From a checkpoint of a small transformer trained on Wikipedia.
Size: 8 layers, 3 heads of 32 (1 for keys and values), MLP 192 SwiGLU, 1.03M parameters.
Each number is 128 + 32 x the weight over its row's rms, rounded and kept within 0 to 255. Layers, rows and columns count from 0. Numbers have three digits each. The size before them is the row's rms in percent of the matrix's.

# layer 2 attention value, 32x96, rms 0.0874, rows 14-31, columns 48-95
087:137157166129080101162154091115148121127097118129118118167117121118144128118108136118134143153098045163139095160135117152115149119111150116130103
101:112116176173066138163085082184106071062164120128091100082060146129143143141131148171188110141086102141102124148112139153157130110129126125146136
094:141160090105135117159147117117127160124162085086196152115099136129118068166126180090113077122177046126158118102107141113087173120142152144118138
120:104148088132141144110158113154140125127149176159112155075143142157101128163128134190178114085125046117145091157062125213098138117100103160129157
099:084128131138099140140106138151144139087134094107178125123104095109126117140136114158163145127051104108114091166153133110139161128167116170126145
093:160151171136098109197071094134151155149147136101170124100125072121101102126099134131108141112145133111145115186075093151137123118148180103146108
122:123183130137156131161143101163154159089147183169091174148147123084089110127156143107099085136143133134137110078120152136175135142127111128110162
105:150139136090154143141169107132104108141155128126116209068131132160101122164123153203144108092176150070131143120056096102101116128090125107119118
103:126110085105118127104162082129084142109084188108157118080138135128173122166110127136119133133120101131150151108061127031069127118155152190153106
102:144138113085105152155067127131164141147114106128158116137112127144131103175120105124094044049149079078163121137176092121094139113156129123084170
108:140141084078142143146139077167074173156153183111175126124122123119096097110121153159139088124130116161124121164160129081115187104136145176139139
095:057099125125132132169157162056152127204175091102135162103193118155142156080085132118180172181140152156138098134115117157135181136123197095128100
116:109111115135108144152155117145053096131074137108151136129135172098086120099135108078147120132141114152119123141097144152107110096031149158108122
093:153164103126100145128076106153125158097123136130104061123142150114110143150127115058131140073179170152119129106110115165089176140187107149136150
088:135126124159111110153044198141136153166189082158112143153171073127136139111121117122167139124145082133121146153159112160128114146149116165126180
094:121100119089117174141144183166165137139175081123191155107143131157153104119124129137098147091100152098139110169101108060146070143137156186105127
101:131138109140151124168155092158085132133133157162147187083118125064147150143154194146137085178101092165112144092095127155039159124182138103144096
091:168148170154057134157100165131133118146112069100156088144103108128140149100133122092144120139067103155102171091129135186115132145124146140143146
# layer 2 attention output (transposed), 96x96, rms 0.104, rows 14-31,46-63,78-95, columns 48-95
079:136156107205086159113110148146108144111145096123156146174166130120166084120061160150150120126111120102166194196032225155175191161126162094151118
075:123166106161121087110059139158170202128117103111155114161153153109163198090123120157071113137134122115065116163126100064133137110087119153112103
096:103144114137127158151124148130115135073098138075144161150097114135119107114074146132132170079124077110073111093179101143115134071158136130102171
115:203087120151157139155122152168119154098152104086101084075095122175108115115131089174094113118101105132097130136128162130085159132050135128058100
095:114122085093143102136061138152098111114140130090132061073088200112151156137194113093121134106114112137130140130144156138115090119101118120120140
087:142100084075094076154099113107131102091126074104105115188154150081075103129107134124116117127142095145108127107111204133150179085184093085105077
117:110141152148141167152122125118122143103096165141110127091068071145075171154096095103147096162110107105173094097139133178078111153100247138099101
094:127116148102150142156114120086187133111099070115050101143113116142095045136126072144066114119181114143064096087184150091136142081124144179073103
095:141079111116068151121149135118057105077102086081164134165124137112128077113146113158141198124160139155025097125163124157174155076141049117175108
100:117116105127159100154101132129113117119125100092115145109105139144120076158120146128082147132114114117117143093144124109146168059135077166149175
086:141110167148087138091159155098098098073066091114136131137145156120107069119079119078166168055140065131063095111154107208088124052146174154106162
097:132128095112154106145173094144109114133133136148156110124113148114100088114093174106182113145117144148165114113130187106167136151138149053128129
103:239067167174070140147122192108107120112140102133122096147157092127155054137107070197202149125123106106111092103059148138124140124107142138084118
086:074142072082128145120071060120120122054103163109120152117106134111041191122098137089156158171113129103110152164137160143116095115128171111139075
090:090117105073155146113113127139161137070159144093093103087113170180075184165129137092071140148136181187125153107102114079114094148129140113116066
099:140124181080129123136162144100129086152136097130098134119092129137086079173127095142126181117138092132100148069163104131193117094122143141204153
086:139155104154134119087152126103044140071091132118176142152132052139150121060131146094092131165172093200098103097108112126169110116161136141141103
096:108161106147140144087133100186103169072156138097150087151116172116119235163136171106098121115119183108165148178097105153143108150134119090143108
095:168108129241123148115161170089110161073078151118147082096166164175111161132098117130144142095140080072093168115122172140124215166143171154109133
120:183116145201133117096123157128179109056121129084090120082115116152165159130097124160118140075143073178084098093149068169116162099146110152096131
116:145178127193142135110187114141140154135178182134176107144173145140164187135142150134141139154098121103187142149046160112167118197160127087129138
115:180129084146149119078150197150164153114118120121135099078182142136151112137129076153128066169116151172118155151108124106163136188085147108113045
076:116112092105099065110082175126171082142105138112163088101129175112088216180144150105155175167120160112149183130129124168177120175102177120152134
094:143163138115122140047115125110194123095099137096145162087167182110093172168160123137118127152204139128101159129134170194116110160143088192152122
117:114154133113141135154158100124123138162110149164157134090113093125094170164124091088139107195097146100220115115115180146126121169100223109099088
110:119165128090159146084160149115159165178142079112094146134173128104139083113170095173084073145188135200111141152182158107141099098133091137134088
108:152136124167116118070162138129069111113110118103162115156164174086173114102213113156123112111172119187064148168153138125125124067150099131197122
118:136155089075097117141089151117188150179153141150139143158182154098131112127133157160143118139133164093143164171065150084144098193101068096168106
124:139121147153105122097165113137111147146146172143142133164195171093131162147140138108143119143106144145162186147061134105158124165153153072170112
106:117083104170142090126161142122142121057102118118149061139160138171104157109053138136144111123123113168159103095169163141185162143148138119088146
113:199064134191145130109166183092055121109170137099129086097136145107138154132189125157152115125097117160099129156087112112073148129099121113120112
096:086137081064099097142051085126169112089172140123111141120095112148034175109101147147175229146121114075108126153102188135157082164141153109096115
090:089124125073075159127064158132190153094076114117103176065117151160043126124103062131156158154155148151125085080144129161142117151113138132079120
100:129104128107087197161100169099152151173159142146103101157184157074130049125119067096135090129135157197156180131119122104165155163135121122143148
123:154155128184166122111175125163088063091082165150140136121158150155211171132146091134161102100142137156111137118152151128124137044138163140147097
096:154152108192093127150073108147151119068125185157137114091104153163102196148118153139150158072116130074100117119142129147138119138131134143061176
087:116169122126111142146106106152136165170165188125103119120139080117188086137163156133159098135133155093111128127076146129121100117114082169198130
111:068117113146188113129134166085146151124125103138170147172139139084133077095136146157176140166105119128128181120097120136124163158140163093160079
075:130145134140107083127108109100136138089071131168109158137079139127064042082151091118149069110184114070102127163161128145078120080112088198097137
101:079125147105126164173070165164139175110086078088103132106101112078153138127109100144100138137128179062075192086145121138110151130140194100094086
110:087133091105113077147095125078123122144102167202109148143114187096202169125124110107105150187143147082146164112119138174146148158113186082166115
100:148141182100107155088106149054149164137135163130106173172154159140120108118167181135123112169153137135096091087193123121144163110085083178168202
109:114107112097103131140161110082134112124056173164110127087085132127132222150129071100132116129120138066184133109153132164122134171118214128168066
094:063065118109166187118138173037156179113125086092082122137110112122088059108131142146144112120125128122081109082199114126119158118146106195139188
103:140160151097115170137113142141131176109135093090127161151115111134103088130093147141142150121179145156098099108170129135109138073096055154089180
101:117102161184091082172132105114091101069109132128038135107122146149101106136128088051078156180190153126104182097184141169117139117122126132127161
094:108155141163110118140098167145153143074048063140117127108107132134149132062119082100128157091140109116144107112115103181099080106084196157027127
101:119109071134135099092092099137107150154149156146157086139094115129135076156097208134147078140052094090128063128119108120142093150090065124143163
119:212123146146130064172137117111162171163171164110139098103198114174195088142127121158193112086113119173184144108118159114127154168123132192093160
095:100134136083094123113063111084173136088081148170118167172062129085105182078064115111034105202142122111115107164148148100140121133124156130174134
097:065076120104114138096180149094127145173142147144128131129131141092070109141167160090092110185082156096085112161157092136129136149158103073185079
096:077147086197209146108143092141091071174144132131067099091115082120139070164127133140190148108099115123088132089174112160112149075162072119122166
088:108115164129144103143130093072192137151156151178077147145114166148089141135172098119129163138083106090154136149164084106144072140107108141131107
092:109174179107122065121115068152155183156120166151094143116148194110114111167185134101081108153166161134137175205144183112155078120130149115103086
# layer 2 MLP gate, 192x96, rms 0.115, rows 0-69, columns 48-95
096:092107124148123119137167093150168167094135108092157103182101130114083135129140089138100112121168090114077088145113182101134110116148101185079099
085:159119162114141098129140142145121054125090127169149091211114110140134147126060150151139113156122176126162106091152122127167124132086114136140109
123:102130117111132055184127150078152151079133155108197200085120140190112113131122169174149133122091153107098117117155148122119144125103132133112155
118:139106131129134126162148076134078091163114114176114127152122130139166123123049167094138084164111098110176117090099098113146129118153159153179190
090:138130134118103170105141175144140152128111211137146164070140161171123112127122116110134136112173163158137130151175117137104145097090166094086049
128:103128125138132130119099073147125152096141130153132135085086155117156085107180107143168113113085096125106075074199152133160121109169149170142144
080:096149123134116110153074132096147178089148191125100166124070106092151142097161094108088127172170131065098150127098184117113086174151189125115037
118:111122067154133124080088167147160157082130140168134087137173135179137120098127143145110145095121062076099128081147124136131170150117135226121138
101:079143078137110110165146088140179111139115144087148138147101127166139149126145150114112129116110137092168095145108123176115126102127144210188172
113:124089166144099100156113083124139117073089080134173121169057145121062116168088140131146154202156128142098094138133133132192127141111111063161097
084:136122084132167137144115102143136150132053110143119144096166169119103143168114062152126146113127181093108158215137162089081111082120111090128096
106:096130145153131097053127208128119152145140138080131159123150085113125113077152089121186126087137114158107161162146133139108157119122105095053090
121:135150125097154091118119156122107065174106090154145176111120110164091084112118159151150090068133138121113145080180111133175148111095091077135166
071:107107106107135140095134144150110161141103118081165185069121131090118115104143115087129112113149087122090117134225143091071176124128147171126065
078:093159083107135126121149073191116118148122142139134122196109087146091170128093186135085085120093114143133164192182122095179136084092130156138121
093:131187161148121103191154106130097076122142196138161135112123162122144119172146154165121120140115128166134111028216139115144070105079144105102135
107:195159147109112136082156112166134047172139119155156156139182133151123128129148115171156119088149120120120115085153132152085104113126140111085091
094:110142018114081148111160125132118112157107185137125153104188107148117125136097110148150049145129130123173125208176115074156114087129108119176112
100:144085143106139070072132121127123049130116151143120170114170142119164125080081152147107113121122155150111211085131139106181112128133162065138116
092:100076138142177139147096185113161120193131121069125106119113104133122154139114160171199127100127156115108183124112130134131173125194150093103172
073:150087170115139155120169148127141099182093145110106093062156164141119122136146213123150155096132075133106148153102103086142150090125126104156100
110:108116097125161134157133159061174048211154106072171117126120139112132146176122159151093141084166169125114147131162141091105107111178111101115159
113:111165213147067083083092138099107132074112120137113094210097143131124124143104140129099171169137087126149170103093100157147163138099150097120099
114:093102123157104047141128142164106069134166092111136110134107186139174130193109138147110143157120140167169143146132122079190137112176130119115117
081:111191127155079126119177088111124120095063160117110117166058105211107126111115199126119189160157057144119056135172127118102142107111162172144153
103:098118129174166128109203137157147141163092120090109122193173123167125157109140143098137142101098067103124124121105146157156133128132148164125104
111:076093132140075078133134055111148106057161100159154147162104171058122119155089114126094130160112155101104105146114105118117121159137160163144111
075:104153104170172132143129123140160196151113140099172124142139156124123129119136114142121075090127116085096116164172188027091095109147149188107161
109:200099099127071122135152158120162134069173155142118114103142102133129112144134137156145149094125159126015137064103154125119136112134103122080138
087:143177183130129101143151144199108098143141103173153129154205143129139148113100123139134136129066147128146146131233144130113135125115135115140082
076:183100085124104105049097165099117113086185132150121094157143042192189108076101121179110131113105130125184186065167150128153142172136150136109167
083:096172088128093113155081106138136114153088144113136071097131148162134149123142076097087079152142104121115148154140125122153101129125216199120141
124:206167068101172130105131147123194083170092136185162134136120152132134129063106108088137084083130152130141133151169131095135122093161119166109148
123:161138149116154143140126185145130113157187124110134174121194161099170111154152176160142160092115117142075152126119107082100158084145138151065117
093:132109105104077087124131185151126159092098184120164168146128165118148135135123054178125103192157160133099103054189165158134083195089173123122068
094:172105126124104102164121150100138119128120120153123145164128130132125124111144126144095133197123151153123180091127086134150163159160145117138100
116:132157135112107144139165167125172113145069133123129135067149192136109129102157124132121101068172149132154126150226095151132120120136116109116129
108:169105097094050132173156135122153073144119125154164101112151153126125116089122121110125133146151117138138124046216096164136144144122139135120121
103:204126117143128115138119123141126124160121147158139112135177072114155127124086094135122156145053167155145176172075080116140138093151121144103137
111:185133155095114086132130121139127141141154162210025135093100111128111125090136170141183125108089100155098160078114060159169119118131117142130144
101:152164125134158080160137104116101116103091144086168089184140103074080121138119159156135134158075148171125086119120160131193186087145206136122158
086:219175126134139130125141117075150120098147144069178097143090184131129112114100087105162136113172188144122136161120123131173162092129139153147127
102:081141122088150156186081097103109140131092064156137133153094131141126125105059160141183134115149133128129066154242080069081128100145147147096147
101:188111096115148079150114159134110115127129160161134165069150176115172151126158054153147134086093127134169132146174103146143078090105164150113174
124:056116107132104126156134125118134104116106101146104088137147100101154135092157137120103136146125132093123141139141093163151116145163136135157140
093:111165184160095110134124094079117145075148121119126109076196087159081149176162097114137081137104156130154138144048081150122134143102177137159096
103:129145142119110109090147140146118106131152167098136123121136123085122161174105073170153138133162156145202170149105099171148143147117186045123121
128:110154112181148106144130115127089164136133131120158101114172158155138134127113186068095141116057124119095223133059133125082113081120133168090174
105:157127143122123106076126109100127109134168116132093113120132159154152143097148164136139131130048125171140155115131083084171165085096072146119133
095:101147110164092143116138140114155189107177083147118096100148146184132132093129209124127139089083075136106115159079116088110125058131100224107157
106:206106107103100107161198102109091087103131179123158116090108162144110153110107138100123128156184158123129117006173153137189103157116176117166085
093:135128066129106143155041095156143138106160161067156212154119163154133136126127109118118129091097157111124075192116109137131125123094114129126128
102:116114122215085152129200089123139137178182134113129155105130137131194146122148156121160166107089140086111130198116127095169103088134101149107171
076:102144098126157192144171066142137121107142096089123117173167223159157112107130160093129150115094111126132168160112107218173174122153127129187138
095:104084157157126133109163103111134116072119077158142147147140099125160115110121151119136190156161148119112116065117125183167149133116103085138084
090:143124143141141130112098064111040083125092140136170166208093108136102134162048075128154118127035079083137094130144143155109117111111120065172114
111:116133103150135069077110105159080104156134088185084126141130103139121122147116153134096125152103171137077195100036122142177110131162107156138144
057:149147150150119160103122093147107062118170108134154106158188083153124143088094128107164103095073162155160125166206126088154228117142143104129160
118:046093041137075111141115111126118132066128112147131117140117131133129085104100091092119113173112171071159189145110100110146133141175189173129165
098:111123080147087115103081151080120153128184063096142129108154148164148134093159132108093152059151081133055125158114147044093125110115130150089136
083:129157136153118094157151096113111132088120154136137126104138182138115127132100133130162124192137107121077153147124144149159226139107157139123096
094:168105148123079098096103139177145093153129092179111168120121109132142122083151139219110130100170124113106113112179113074151138125188151113168182
101:158111139179137067124139073098172119151146126121067106172083149106171157097104081085095106170161097163096153070077194156145202104134158104081097
108:057109146162113139055086130115147136128115049130096106110130158055116128138129086134130160179125158122053145158131096102099128124150133109089063
090:093165114149116099094093078121155158140129120160067073091158128140151121169139097032074141168142133146090143133097108135123153132093155103121094
086:194133175136095139123135112115086068101098162131076137158086168135191154102132123081109102120152122117121122127131175157121173086147138174117140
099:143111151129142152121101173095188099110148137129065164166092126087128068072159080195079142108180148138083130104113127129115145139128141147023178
104:110075121113104083196142129111167117165155080077126113167069132118108118137081117132107149172156127143125153181115164100162121121185200177103110
105:103123098126175166113099097155130119169127170098126154116168106092099109146068094081223128068091100085112135172094122138120086120171123093107087
091:155109090095062051122159164146127097135072138123146146126116116111109138096154100160090161147078214113117098078173172130142143136130126072152146
# layer 2 MLP up, 192x96, rms 0.109, rows 0-69, columns 48-95
099:139148116168112154142122113126154171109141132172129091127215157169179136095150185106109181087124057160088139064096079162122110126076101178145092
085:122137151107159191151105159204176181168112136125089103181175103168150073085124070128151106124153089124096100096116136129103128079127140118127100
110:162165081105171107125151160137102096150097151097146172095144146144098151142108172147213106085115159134108142129136206076128128098121110093132148
120:089119180121157134125209134134142140142134103125096123086150096144132166118134122122128132163133140138121200144127102208128136145134121146106132
088:147106107117181138115146191106128097137106133130114101104161159117118119128188086159086143139145180150122130129092130161106154173149148100091109
125:097154119146164164120113153177163148183130147100149131130117139114141120073145108129104091094122108135151095143098170109127155072169189155096149
083:133119131092130124109150111098101066066189163157118181080118161085154133145125190146137137156094099138143131131128130171113166118126129146183153
113:111081112154171166132095160166093120067142170075179175138120184121118130116124102177127116107111123129064189163213195119134133122122152150084119
108:114133138191136114082134156140187112116103166123126117150126167152190085108125093171123156122098114094079092129139132149118085055056104190110122
117:140125175126120176135122081179198202088126106122171084111102141137121157183066132072131106158150075115106139193121097091143133124107141156162135
086:084148162112076131112132121164151113149120136104130086186132149078157097122146096120138138150170062155098104132172169070173082174163128174080105
103:066148103133161126078094124117123138104127113115167111078115118135111144080177063105067125138140133149095196186100141186110110129112119094117069
124:140094105106119125116128146153124032143112117140173201143095100141147157111094165171144100122119165144110094062225128116165131124091126135193152
069:130143156122171158144157120129193124203116129075171191123105120109116107152095171068131110104170119108101108170092162087129151133128083117122096
083:073133056129121152181112162162120083136078107126079152137076135154108149170138103188088118118152171095126146169118132073101072120090157121113102
089:147145167087173102168156116132100117116147147098170145119091122120147105143154173129110100106098077170148103103169173176113110089102106205133163
109:152064133115066134077141130139167119104144132158126098142127122127133118145103045111099165166088156102122147074069096186116115148159164113146048
098:134135110120154127153141175169131142144082074132157152083108110087102134135115133164144118133121151085137137170082127104089077130078162092132076
096:156083114088161061094140137088139064110145109156158131102126066122188123102118151140099132114156170136102150111093133130173134168152106077189088
090:163189130156093109114180060130112125087128109199160104114175148138106133124097126104123135161083097173105059136085128135157116092058134158107094
073:087105178117155091135149174100146144155114147126093081099136168159141114150143133096091122143091077147136166098123107186135115126177121109135093
106:125169131210108091079105115154103155046138142175117114144104121129149123109116114084165153140101091198112114145062115161176143076149175140093107
107:140168140105092126133070158095155123118133115101155085194042138158112176106123157146031128138188039118140149125099112167106157149101158159117152
105:130205082152129158122133130090184115147117144124137154164153093120111147137104124086170171076141158120062119140087135107114101044110167150093150
084:127157152099111076170146111087141118128132180139101101150060086137151115105135158141088196177077166158151063096149155115109120149112154156158172
097:118103103097133139087110188107151103106067114094159067132156098141162159090135105123129152068101110129143089176103138137116136148122069099133057
108:154195080086170163137141130114126117208085141071080128125152120144113112068128137125196111140128110151146194143083141089108121138099146093135147
077:088132121134136140148154155146183102151121135124152109124147090091155118094146116171116095067118112064145110131200129073059073130104124179132103
108:207114132090099131107132169089130126136152131159133135102090109093127134146128143184190137154097167133082111096110122067131125159114107064134081
095:118130153157183118127121163148152050148126130138101176084179103131149158112102081100144129152098186118159182209108150117129091142126067073139117
081:142137094154155159108142107184119158161150140088160123094151186139107119151097122112130104126124095137119088117131130095131089145095168217116090
089:175154084141211123098139102122097152132158177140153043101174144086173149130123157141143126114074085152155115169136132104160176121115098112144156
129:129110137142155126025090173090097105102154155138123119094174142144146109179116144173112147130158117086145097119174162109134160212105085096085103
102:087145112083156129153185164113130135161188102125093138143150065162120082108148138118122126204090140164120206082075175131133189171175127185136122
094:123161149138114152178099202118112107160102125150119180118143092050124070081110130121108133169103161164120143187109132093169153162121090067102077
101:127150124122126123153118098099093066069128160150153141153163168160123156083082158128054116092065071133149111147179098112146105116129116148167162
113:165150148144087113119131143118181131074157113135155121074133163131141126142187114115158139120125134113119196182112147121065151146154139137128112
099:123120133145057113129161143113118166188095103193089123104168128114117128099213102132121164136133132151161086091117135179149150164145112167118115
099:034157135143117143168111150097145137079102109121048102102069162145086134125166090138102117141196102096116128165214147128102126112152223111140112
112:103122143146117157105145130058122229059128159137071106124104111163123123058129119074118158115098087090124163120078136179106188124091119185119095
095:106120079117127088128120159125159163158168162109159149101158125152152097131159064123092079097119117124158129149150143128119178111121092183130195
091:115164069123150151141098128136161136101107161159109147135132112160143144058097103160127128106100078124115126124221049172138193104084169186131111
109:140107133135092115113089158107174174066124109162119088029101114159121127168171128122157127133089163117091183086148140108109072127119113084091097
103:127140147091163142130127072141110145123160125099154152089139086093085109187115152156162135123149139159078145153121156162089098126123143066137129
117:139111164106122105152158131193142164062123167122153185130112111134124104122115184123149089112112129071120089148100122083212149138121171081198215
102:194108205129050114104169156139103065111125107134143100208157163135127117167080152172192117148130076161146146108079124186147135115150072106116165
109:118114078096122187095108088089127167140097062089121187165071132181130118074143110175069122054122080099111083116132128108090136127139154169092143
102:139104134131118125182161086196089104168150105150153112144181155150092144136165151142136129076109164145128141127115145134129127100139128154117207
115:134102202115105151098123191100072128090154154162140112173148161081125152131145158113127145095093162136108143049125112165131164129137106087102117
094:093169116108121148115094154173068070089098112126149145163136114116099136112138108171127110102101117143130054151115103136128183127153058117136206
114:124133115186188115122085170145149106145135125150068087137104135129197163182114095160113131109132164192132103127163144148068089120101090098090127
096:144175044166052084103098112129076134154144141122131156189057102136121128077134075130084098168149138101126137082122150112107087161081133132171154
099:121148092092127081089091135174136113091104099127126079138137095143083121133078134141125129127164151181121164065143092121137161102129178099138070
076:116144135153167185171114145140181163119138121070169146108087142117140133120165126123112108082169056116087104133171155136153088088138161187102092
105:096141124142105098135084121096084137176119154162093124093121082128091111168130091175137152156173098160152079132159105165111130111200153072144127
090:184194147118137146110150147162114148120123154106145133126122188132121132137088146179171099078109135123100102142140161090102126102093143154149076
110:162140136123196075106129095204064142143139081169105189107106076151099112174101171143121111162130152119082175124121150156116094137081102155152112
059:143148173132041132065118135091180123142075131135144139155160106163092106112145133116110092130135140125104143052164117116152131112123095150111095
117:083124146119162130175162124155151127151141097047122112128180141115169141128173191140119120110145077161130074124140127184110110135209136146118145
093:061144141125144135154106041150098147066150103132077095141130157137091140194141216125162160155109092102168135199108159118121157101162129138150153
085:121067161132156140132096123138104184116189138071120195151107146104158087149145147096111157102090096074085142097123151160124128111126110127132113
097:159094102097120102115130171120112072156144163217127109139173107107142117081132141163127095161067181187143155059115115118168133184113169137139168
101:156114099118125171131114179174082100104129166153168155118125107124114130205094147165173140139097225109154115117184093102079060125113167153147121
110:136118138120133138099132065123067071151131100155059100138212176115149144132117117157134152113173173148137143125160088153136097173137068078152084
090:092114169144138125103121167111086138117093097160162153157111134099081104158101058168171176176119185105153118135148115040126062057106117085122086
091:101146108115121119143094111120115164038084151119131112131102115179136128043086117119092126139121097125141079101111123117159152168099205089136122
106:192099132094192112164166109125122137172177096103150151093132125092156138112141159136149119114111079169156129052140149101118154123127069160106196
100:129048150102083114195136131102161154165134083062123128168074141100106156136118111132120133203172105129142134135121146140112117183182148155128092
107:106085150126162139112122170138155090157146101043138190184151109060130172114118120069163164047144148143165102097164127130148090133147060046120131
092:132135087137099117138131061132118147091147177109100095098090157117141158170139138098098104112126099126146168113146155091136063122175124217091140
# layer 2 MLP down (transposed), 192x96, rms 0.107, rows 0-69, columns 48-95
106:142088149158121052102120127176153139121117158099109117194139154163165000170160083159130173146128176150103129151092106103154134100120117136079117
085:171142112097182117120154177140126136126090133171123148104114105115089057137128083125155143140104093169155138160132110076111110129107076129182157
119:112102102107145163087132178097114097115189138068185207080095111123092088123125119157082087099161058062156105135143077143091044137116107117109130
122:126089122157107157113040171139101121114174100100148143077111098120187179139101114108161079124165133090075075114138103122040137107116148125049085
089:139096133103116104065137121140147147119135154104206147109173125112187040143147118147111169133141126104149106080189134118151095156121192133052127
123:103103121214113131155144071116121111123163117126103102110128168128157255113125083107111142105110115160152107077158135145145110158136100089133146
083:077103135121153071144171162085080063146140126165116121102133123155107130159087125159150181137137140135154122153066129112052109109117083088162146
114:141127120228181097155141113165173093093100118095113076151102152103172081133116146113141141112113127177152167136105126110153078174082109135083107
113:123156084201137113155128082135111129137157148092135130145152132165114157143164099085136104109125168163213153168106085141146154055151119159173179
115:134113127128112179075131153142137156096134112111146130087159107192155255124109087135162136144117095080131129145146086127147128111148146150167102
086:140138157128143171157090096082140147086127086099124162136162170137085125108169145158125169148163148143121191149051177080217153108083140129151147
101:113120165138123115118102103161154140112130137080164144115159126115134162197137123084086057111162154096095235125199177092140096181137175155179141
118:091113098133132084144161154128116087078177140089160109158110117073087104159139083122104123136118107163116152097108109144152140126140133116088109
072:165164128080072099150094173144112158151149109160102051168171103143144225092128090106124101161144110170153104140112154158109131129170134137124134
076:169120147171143124121126077077124115144153168131161155080141058114100123152076132092165086135150146074155115123161166144120095116163167135197144
096:131112111156142197087141112120132108131092125095136138095099116127113195113121108105118080192129110055167120127126156158119139160120072154183122
110:194103155062116090161084134159152124106171078152174134169150159119114000122144176142130100139160097106143118092164115120073121123092096133120111
099:088148148190123130121111112108157139114165171092081147166108114192135163106141090060113127098125150063156102131140111170127150150147110132127159
096:116108165093153065127142089071118132062171163103142112093148110156070168108088147093089130162142112044150083167067126103140141131169120114182128
093:104158091238098133138093089107124154129163079154136144061161129156119090139097159122176129122059114150085124092083115148088129116143167116171112
076:138096155192143139104179126146100109069111124119117073154136108218134169131143139085112140192125091099156138116108096079117143128169106115177057
109:116133100212124063130085164078155105156175123112126117100121119141194037110138155111140187137100150207110150117084148116106110088150162131147127
094:134094109109151229149130097133140089156152097060153117095113129125183221170115123153079108158140118119186113099186143111094106121158127096193128
111:140142097183098096172130102070161059186142119141138110133119131086160158111092126098208191102114163190067160149096128091161108100164198137139144
083:120114125116157128087154147108125113172081101126191127141124143100141221177119097108099083179140065178195150147124159136129113151198126148129187
101:156113097038159131092143104110153137134111151091130081145114111124086169080149149135100148080170142100169181173136125105154148163069130167122117
101:092127087197147106138110174094122152118177150119079091194151115184188077180168169090155100154137074169092152088145134146154109105164147107082119
074:130166129131131172153143091067102135171124155110122071131132151128098127240166113088121118164180148179174071170107129111131102076150144128077153
105:129080147065100080150128079156150108124154107155196126126086135088119141125109140178145135208127133116207087140175136075151107124129101113209114
096:131128156168133079124157085128096124141136133127106097175195168209102112132130122062129110130070099163173121160186141117174158138151088114188121
083:119139083150145134149165076182142137137115121144143120115107133103123157210164115143131125143091135155132135102099065128114119179114188159152085
089:145179135115162086132131173106136134172118096175182170129097140160139115117093160090087112136094136142202117155080138135076165080099121160137137
128:129134117225114125107110116148131134132120125111167167101137144125085243125134111157194149149097128095049136107156056130138125102130123123190146
114:163120153139160169095086107133095094105130104156129122139177064139152171100118105086075112130154199136131132099111092132143108188094098112155100
098:158103116131114100082103116113068174087166096122156087059112165109114084167110151133128103140113139097131147143144100093166110093106158125137045
103:082168193119095128109144079126105081087146142109120120108187145110154178069132125165103163126078163098162129059159144100171078162130154106133099
111:097128187086125190125152132210145184145111166157069125129120143135104156175131113124110099135146214106096041113139104149206107155120150156122128
100:080154110075143168118121145127200071143185143034169049132091116126125135095172098133110174092139109086089060196087132087083092098166122086127094
096:120138136142086186169135136108139135130087090180093144090076169136137121061126054146125114162163140128105186154153109134092091156158116107097105
119:090151087125091145099173146157105181155085110130154156193183165128183238125131136128163055125066159134158074185109118109147170143142116176127160
101:147091141084180175159111178105117099094107176145082126132169160133112003107116121149110139141129122129129174112111125133099132171108126149143165
095:058037109097095088125162116118082157154099085172143117128137120119180130158154157111103092159104083141110111119101176165135119111087143157134104
108:077157112079108138156173102153069093147134150115128178114191158121093052141062122095098145079137091114133121147094118162107081149168132135137078
103:134108072137138133095112145134097088127100189127148130097120132098106078093096160203159114147153108176094121079141137125116151097115091130132084
121:144114166152139153136142140188123122096076152089153144185150159159142159192135094143136084130122118208119145107119159123181166145133137106185099
101:089161101167094099126118073112131058091130088079127092107138147123122144133103098111176121154179093079190125199164148124161043183108102099180091
106:202127121141135157131114147118158128076104155133098125100191129090173131140143115137137095167119118120144109123117149132000187143109099198128157
101:098102167155094171090083176158113139173130163155142145130181108097098109115232076112100120096150219104077133119111148173134089140124120124159122
107:069115126076113107113109129176126186102124119096166136190135165148086150124152147141132117074095109051126085055062133085129174141094106143115159
099:151110090118129096166136164092124150158115118116118136068126137116153092185105117111144111204175140148119138145069166159131144133135162141136171
118:144104086214146176152178104118088155154151174148055118165115164189206160114084132095121119128143111183154110029164139129174116142159131140133112
099:197086161094179165105160098161085150112135134105115105142213139174121200086110134118099074100149182123103105096151092149139163134137102158117081
108:130204080000148102095120156129111131161088116148122113125141169157051032121077171129133155125122123195107140130154075115164080110116135155139079
080:139092099223124117164160071133139129163165114121098100123087073136126111166126125142071137135141077075098103098188116112101063145117100116055128
101:102138099088109101123126111097108132141164133159087107130115116149047021187134163126125139152126113176152160156160162190134087138198150152124116
092:136085106136164144111173215138094153154174128170136102114092131082072136121170158135116101129116113165110057137115085133176168133091080128090209
097:125139143059126119168118095153148109075149132190117091124104109144047104176136062139155116111078151064186092123153180140131093128116117110180170
056:085143129048124129112159114161159113072158175159083113109148131174048156087073131135132131155169139109146111091098122126163129181133077088138130
115:124070175136129136125126128207150187098148131178179136080116159113136186109155163144148157120137133091037171111145101107104111092116137166138126
099:178117155150156129192128080101086100127081139139118104102142125132117034092096106122064163181125130186143123144105082079152149091121084168130108
084:130103055098107081182161149120113078120149150115149138162137134118133175114147092125118160128085147134071075070114149149150131158152133156088183
097:160096145101095088128112105135159111089126098103135062156101118103103198123136135132066168102145161158128128164144119077149099102164159083162194
101:129119141181101159142124120077137097127107160193101091130145147177146155155074178122095197178098147155107118126137110132160076113141156155122100
102:127136125097165144103113168094132120125151175158101137082119131150101000167140131160109081146151131092149144152124093162138097170120085170129178
090:147157126207105145092083149106148118069152131134121147126147140134112100106139109130133120070153072130100161130108107112171143172129132162076119
091:150156112077135128131142116089122100082080089130139087132090064117134148122074103126109131149080162096172083116170093097087118179162079117165119
108:089082115134154141088116187102090128144167185109125073103110059123111089119113161110154132133093130131179071161117070152136174101154082136202194
098:114102158053151130139131171180116149159154154103140142147141145095080212135172127117132097110166080053143075120143078136115168198129077089134117
101:123113155119135111093078176112156071140123056129131091121047095097114132121167100174097107176101087142137110137156153103118104121187212159152073
098:121080195158152147118179185151163126164100175141157097097106154098102191168142147081163116160121093033115148160097147158137143183117119182161187